Part of a small language model's weights: 2.17M parameters, a variant of Adam for these matrices.
Each number is 128 + 24 x the weight over the matrix's rms, rounded and kept within 0 to 255. Layers, rows and columns count from 0.

# layer 9 MLP down (transposed), 384x96, rms 0.135, rows 348-383, columns 0-47
[[123 144 115 132 117 156 164 108  94  93 151 137 130 119 130  98 141 128 165 117 153 127 109 130 165 139 135 111 141 155 116 119  90 123 176 138 131 117 162 143 123 112 112 129  76  97 154 109]
 [102 128 116 122 129 143 115 137 109 135  71 151 125 151 154 120 103  80 156 133 149 143 151 145 193 122 149 114  73 123 113 172 123 118 114 120  88 126 108 148 142 100 104 171 145 108  93 114]
 [137 149 117 118 122 110 141 145 110 122 137 175 106 122 133 126 102 141 131 100 137 165 162 131 107 125 154 125 104 121 160 136 123 134 106 127  76 177 140 101 151 151 118 113 122 130 129 116]
 [162 130 125 160 137 111 130  97 133 106 124  98 146 114 140 114 114 141 133  86 162 110 162 139 147 117 118 148 146 123 130  87 156 149 148  98 109 126 118 121 143 114 154 123  83 129 109 132]
 [106 147 130 107 156 151 160 106 113 125 155 139 146 150 133 128 118 129 129 127 152 147 157 132 142 102 118 133 121  99 157 139 107 123 123 108  95 119 148 100 146 100 135 122 148 151 134 152]
 [126 124 148 134 178  84 142 139 159 132 152 135 142 133 107 130 117 121 153 132  84 129 173 101 132 113 132 143 121 146 106 123 147 106 144 200 164  99 147 131 130 126 131 113 111 102 134 170]
 [129 103 154 116  92 121 100  88 155 134 120 132 133 162 154 118 133 115  99 114 116 110 102 142  98 138 142  98 116 134 183 142 102 117 156 111  88  80 123  96 170 139 129 119 172 169  91  99]
 [115 172 130 109 151  89 150  70 148 113 124 128 132 144 153 134 102  71 117 154 120 101 191 157 158  96 126 116 145 124 174 164 110 109 133 168  99 139 124 124 157 118 117 128 168 119 124 172]
 [122 106 123 114  89 118 107 106 152 115 170 139 146 193 168 102 136  88 117 118 157 133 149 126 105 117 132 106 110 119 144 138 133 126 133 158 164 110 125 113 135 164 108 109 105  94 138 120]
 [136 145 130 108 153 131  71 112 127  92 124 116 105 132 160 117 123  92 124 125 138 137 128  94 123 138 135  79 134 105 162 126 164 124 141 141 173 166 124 128 164 106 112 154 149 121 148 128]
 [136 114 117 116 113 141 151 131  98 112 124 148 155 142 135 143 137 124 146 144 128 129 105 161 130 137 134 115 126 133 120 135 108 111  85 119 150 169 139  92 116 104 122 117 114 145  97 161]
 [145 128  93 125 116 143 103 160 105 141 157 180 136 132 129 121 125 130 110 153 121 181 121 127 132 133 112 112 115 120 144 144 159 121 123 110 132 100 153 118 143 132  92 112 141 102 126 132]
 [149 110 104  98 108 112 106 165 162 130  88  97 108 147 111 166 118 137 111 155  95 133 150 146 112 102 138 105  92 118 145 133 137 108  93 192 145 114 114 132 105 113 149  95 109  89 150 134]
 [157 146 140  94 156 119 157 113 120 131 124 120  95 145 147 127  94 133 163 113 140 161 175 142 149 125  95 149 123  87  80 145 120 112 115 120  85 153 195  91 111 120 115 129 162 136  53 122]
 [137 108 110  90  96 139 112 168 125 117 104 147  88 126 128 100 156  82 146 130 181 154 138 153 151 161 162 162 118 118 119 135 122 141 117 143 128 104 140 125 129 178 129 112 163 149 157 139]
 [150 124 121 136 128 136  42 152 129 110 127 160 132 119 131 144 128 128 144 111 144 133 149 154 106 123 123 125 141  68 135 115 160 140 122 139 138 131 112 146 136 109 124 151 153 117 140 114]
 [136 114 138 157 133 124 119 123 105 134 103 106 169 166 130 109 147 125 195 176 124  83 138 111  77 112 116 137 100 104 137  91 117 123 137 177  86 113 154 134  88 106 154 190 107 114 125 183]
 [106 135 106 141 154 167  99 141 132  59 147  89 174  92 143 138 114 137 133 111 146 137 123 114 103  78 149 117 127  94 146  96 138 124 150 164 194 109 171 118  95 152 201 120 185 122 155  94]
 [103 129  85 158 109 124  73 127 141 145 138 102 150 133 137 154 124  84 132 129 161 147 157 149 153 102 114 109 164 117 149 121 124 111 109 181 117  97 162 133  96 154 119 125 104 109 127 129]
 [145 102 105 129 125 129 121 134 172 123 142  99 144 113 148 117 139  98 120 141 101  84 119 130 103 121 123 129 118 156 125 109 136 140 132 133 148 132 118 130 131 143 138 161 111 140 159 124]
 [136 125 142 114 106 107  78  80 112 130 134  82 105 162 148 105 131 124 152 126 103 142 168 130 151 114 122 145 163 134 130 112 146 127 150 103  81 127 120 146 140 142 126 166  87  98 108 165]
 [119 142 108 114 100 119 116 109 151 117 109 177 126 142 139 135 128 125  96 143 128  88  88 136  70 140 123 156 124 138 138 125 173 135 131 131 113 140 171 172 137 109 126 114  99 128 170 183]
 [121 115 111 146 123 147 143 126 119 117 118 129 132 164 145 112 131 141 117 168 157 123  90 123 130 120 136 139 152 112 131 100 107 137 141 148 213  95 101 126 128 101 146 131 134 135 128  92]
 [112 129 114 133  81 161 108 136 166 115 128  99 126 157 118 140 139  98 141 143 133 119 108  98 123  72 128 104 132 139 145 117 163 158 110 142 139 144 144 105 119 139 113 125 134 121 123 115]
 [139 114 130 127 100 121 115 119 156 107 145 145 139 132 114  91 125 117 140 140 163 130 112 136 125 136 153 159 134 177 111 123 147 138 120  82 155 111 128 165 123 118 141 129  82  99 129 137]
 [148 105  92 112 124 128 117 104 135 107 122 101 146 145 152 106 116 160 169 155 201 160 134 134  95 145 150  88 158 106 102 173 107 129 121 164 140 125 117 137 137 166 145 134 151 107 147 104]
 [131 128 141 130 144 127 122 140 106 136 153 123 118 152 131 108 174 104  88 142 130 155 106  98 139 133 114 137 111 109 134 142 123 104 102 111 125 133 146 112 126 152 138 133 102  93 128 158]
 [132 141 128 144 121 114 112 147 122 133 118 111 155 124 110  95 121 136 143 163 110 106 101 172 118 109 156 147 128  98 161 121 149  99 123 106  86 105 133 144 135 130 102 130 130 129 154 137]
 [130 182 148 126 135  99 136 119 162 112 109 132 115 125 176 144 159  95 169 130 138 138 132 166 131  97 114 128 163 186 138  97 123 169  75 147 150 116  91 170 130  76 129 139  83 172 141 193]
 [135 127 138 180 114 145 137 123 120 126 137 150 150 111 135 143 114 146 122 164 159 121 105 148 142 147 151 107 110 160 126 118 138 103 127 122 133  96 139 162 135 108 136 110 146 138  91  99]
 [126 112 148 133 173 142  97  92 162 102  86 100  87 198 130 126 121  82 152 178 110 117 153 121 139  90  97 173 113  93  87 100 138 134 104 180 106 158 174 139 172 159 128 102 103  93 108 173]
 [147 110 113 148 134 122  69 155  86 157 110 127  72  97 106 135 155 129 148  95 162 165 131 164 132 152 124  99 124 120 139 141 158 129 107 123 166 153 104 118  94 129 132 145 147 152 161 101]
 [103 109 141 120 141 126 167  79 115 146 150  82 160 151 178 134 128 131 129 131 175 103 103 135 138 137 148 143 141 127 102 112 104 164 133 141 176 122 123 143 152 104 120  84 127 160 140 122]
 [143 109 134 136 114 148 205 103 105 110 125 134 101 156 153 129 134 107 117  92 100 127 122 126 130 116 125 141 161 115 111 146 148 153 151 120 109 134 132 122 132 135 141 128 132 110 123 170]
 [172 123  88 114 163 125 133 151 124 138 129 143 125 111 132 108  94 107 156 136  97 180 134 131 161 179 107 123 102 142 141 112 130 130 114 174 108 125 154 120 141 104 105 137 139 125 126 100]
 [106 114 143 131 108 101 134 143 148 108 133 156 121 117 147 118 125 119 127 106 158 120 128 122 182 151 138 119 100 140 146 159 130 121 131  90 112 102 160  81 100 144 100 151  96 110 139 140]]
# layer 9 MLP up, 384x96, rms 0.156, rows 349-383, columns 0-47
[[121 135 121 126 162 182 103  92  80 145 139 127 104 140 134  95 123 148 133  66 103 156 138 115 161 135 105 187 133 113  99 150 143 122 149 143 134 159 103 182 173  97 101 136 156 147 144 101]
 [126 115 159 118 134 118 116  94 116 157 105 106 128 136  96 172 155 145 103 156 106 106 112 128 111  95  99 125 150 151 150  66 144 146 127 125 176 123 134 154  96 137 133 141 116 128  92 123]
 [ 81 125 106 113 114 144  91 165 167 152 156 122 117 113 115 121 122 120 152 143 103 125 109 104 116 168  67 151 134 154 119 139 108 180 171 123 138 177 121 147 124 133 121  96 138 123  98 150]
 [144 141 142 166 128 121 106 141 127 118 149 110 151 120  98 127 189 141 111 118  98 147 129 102 135 143  93 121 161 117 123  71 116 154 161 136 129 157 112 124 142 143 132  98 111  99 134 120]
 [ 89 120 159 167 149 188 137 136 140  83 144 130 136 137 146 166 116 105 132 136 110 153 170 120 137 100 127 198 115 119 114 136 115 128 130 140 132 146 160 152 108 102 180 119 128 155  98 120]
 [126 178 174 133 178 167 113 153 123 174 144 145  96  96 139 119 134 133 148  69 127 140 158 117 154 123 133 141 124 120 142 147  83 168 102 155 102 115 120 118 163 122 108  69 115 148 135  82]
 [129  82 136 135 134 164  71 127 111  98 119 134 113 113 146 143 161  89 105 153 118 152 120 112 103 123 127  86 147 113 130 133 118 144 166 150 138 145 109 189 160 150 108 117 161 134 162 130]
 [127 132 119 148 125 129 136 179 144 154 118  96 107 125 105 146 113 128 116 114 107 117 152 164  97 164 151 121 144 155 123 106 134 152 127  98 138 126 124 142 143 135 146  83 134 138 105 120]
 [127 140 182 139 152 119 141 119 127 136 139 137 132 122 137  98 138 123 138 111 140 147 173  56 131 128  97 130 116 101 157 132 114 172 116 159 128 148 142 145 111  96 119 103 129 124 133  84]
 [126 108 191 140 126 151 126 117 137 168 141 145 155 117 113 126 126 135 111  94 135 156 144 149 100 119 147 127 151  88 125  75 171 117 154 138  98  98 119 122 106 132 102 162 114 117 145 107]
 [130  96 108 161 121 121 106 110 156 133  90 134  95 129 110 144 162 137 140  84 123 112 118 142 148 131 158  99 154 123 142  95 123 150 100 111 120 113  96 112 140 105 181  96 139 146 134 100]
 [141 183 134 142 140 116 115 117 134 121 123 142 128 116 174 120 118 130 124  93 109 134 119 134  70 135 107 102 144 153 140 149 135 133 107 132 165 152 147 141 129 165 106 128 128 149 148 129]
 [113 149 172 148 144 143 119 129 144 143 121 100 177 114  76 133 160 124 116 107 121 171 129  86 126 141 133 132 118 120 132 136 113 131 117 145 141 192 143 162 119 132 127  96 144  95 106  99]
 [164 129 156 138 146 127  98 168 139 106 118 129 122  62 160 106  97 109 114 123 101 140 154 119 136 154 148 142  92 139 123  66  99 116 132 132 102 151 133 135  75 178 165 119 168 125 108 101]
 [128 110 143 144 151 147 142 176  93 107 134 104 163 134 165 146 108 125 141 148 157 140 119 116 167 147 128 146  96 110 149 112 124 163 141 117 118 113 140 148 114 153 133 109 129 119 126 117]
 [107 145 113 148 119 138  77 177 135 136 139  89 200 129  83 105 146 160 128 122 163 110 120 108 120 132 130 172 121 148 164 136 138 135 160 118 114 133 103 124 112 102 154 128 114 147 116 122]
 [128 145 139 140 124 155 105 110 155 104 113 107 128 100 142 131 114 129 121  86 127 138 115 106 123 118  91 165 107 102 156 124 117 171 122 134 151 146 143 165 119 103 130 126 150 122 172  97]
 [134 121 141 158 139 138 125 171 134  88 145 116 110 122 123 117 115 158 122 171 131 165 126  95 126  93 128 114 178 127 138  95 111 165 137 159 111 102  93 172 121  88 157  83 133  99 147 106]
 [144 144 125 136 138 131 126 178 118 112  85 147 133 121  91 141 116 183 138 136 158 141 115 126 141 114 108 149 120 139 108 145  92 170 129 142 116 163 160 126 144 111 118 115 168 121  72 120]
 [127 102 111 151 148 132 119 156 155 123 131 141 123 136 121 102 136 156 101 100 116 141 109 159 145 136 113 117 115 159 132 135 100 128 113  81 177 132 112 133 103 152 123  91 131 158 138  99]
 [ 96 149 141 111 109 151 118 138 154 118 122 125  96  99 131  91 142 105 138  89 150 156 180 120 134 155 117 109 128 120 115 128 124 166 130 151 144 134 150 148 115 154 159 143 118 179  90 121]
 [102 128 147 156  98 121 111 126 103 151  95 129  87 123 132 125 156 151 179 113 129 167 168 127 122  97 123 117 148 125 111 115 109 116 107 117 126 180 134 117 138 132 149 103 143  87 139 129]
 [104 101 139 138 130 174  96 157  92  96 112 103 125  88 128 119 119 162 121 131 106 171 165 133 156 111 129 158  96  80 165  95 114 153 121 128 124 158 115 132 164 193 117  84 145 123 130 132]
 [126 125 100 165 134 161 100 124 101 130 121 117  91 122 149  97 141 163 146 119 130 154 165 155 142 123 132 107 125  91 131 159 117 161 143 145 115 130 111 173 108 110 128 136 124 141 133 130]
 [ 85 145 152 120 177 122 120 146 117 106  96 136 136  83 140 140 124 117 105 132 167 168 122 125 103 122 160 125 104 120 145 115 157 132 167 128 125 141 143 140 101 182 121  88 119  85  91 135]
 [146 154 127 132 144 166 143 115 180 118  73  97 115 111 121 136 125 134 139 126 143 191 130 110 113 121 138 106 156  87 164 119 139 133 168 107 111 124 107 146 136 154 163 121 134 167 137 118]
 [117 136 143 111 108 140 135 103 114 130 123 138 138 147 133 128 109 161 137 144 132 122 148 143 133  97 129 134 124 136 110 115  96 167 136 181 165 140 117 116 102 145 157 116 130 170 104 116]
 [140 135 109 119 139 169  89 146 110 145  85  96 148  86 142 122 144 143 117 145 166 155 134  77 145  88 117 174 154 109 174  93  85 159 130 122 116 137 154 114 113 149 146 130 164 183 105 122]
 [114 183 155 152 146 136 105 102 128 131 131 110 104 114 125 102 137 128  72  90 142 133 128 126 134 151  90 174 101  96 125 100 120 120 137 126 121 146 127 142 107 122 140 122 137 104 137 126]
 [125 148 107 190 115 165  96 127 116  99 143 121  87 139 126 154 134 105  93 121 135 116 143  91 121 125 104 118 120 130 128 101 149  99  94 142  89 132 140 177 119 136 141 139 173 129  82  90]
 [112  79 174 138  88 153 119 107 114 127 133 125 160 109 100 117 120 162 128 120 105 148 118  95 117 140 137 154  98 137 133 116 151 153 149 155  98 144 102 119 131 194 142 117 124 152 164 133]
 [128 146 124 149 163 180 139 127 130 144 119 138 118 107 130 108 115 170 123 104  91 147 138 128 109 112 109 126  96 127 147  94 139 145 110 171  81 149 134 126 155 103 167 118 134 145 155 154]
 [123 164 152 119 132 119 125 139 155  87 126 133 160 121 103 159 125 128 144 133  97 154 122 140 118 129 141  89 113 130 109 114 115 118 140 139 148 119 101 106 172 110 157 114 120 145 129 133]
 [107 165 137 136 113 145 125 112 158 145  85 144 129  91 161 141 135 148 149 106 145 184 137  97 128 161 111 149 124 113 146  90 157 155 163 140 112 109 133 124 143 172 130 123 155 128 134  69]
 [108 129 103 163 155 117  70 121 154  97 109 145 154 108 129 123 144 139 138 115 117 141 124 147 134 125 117 167 142 135 106 132 108 124 208 109 129 132 150 122  96 132 165 128 122 148 115 122]]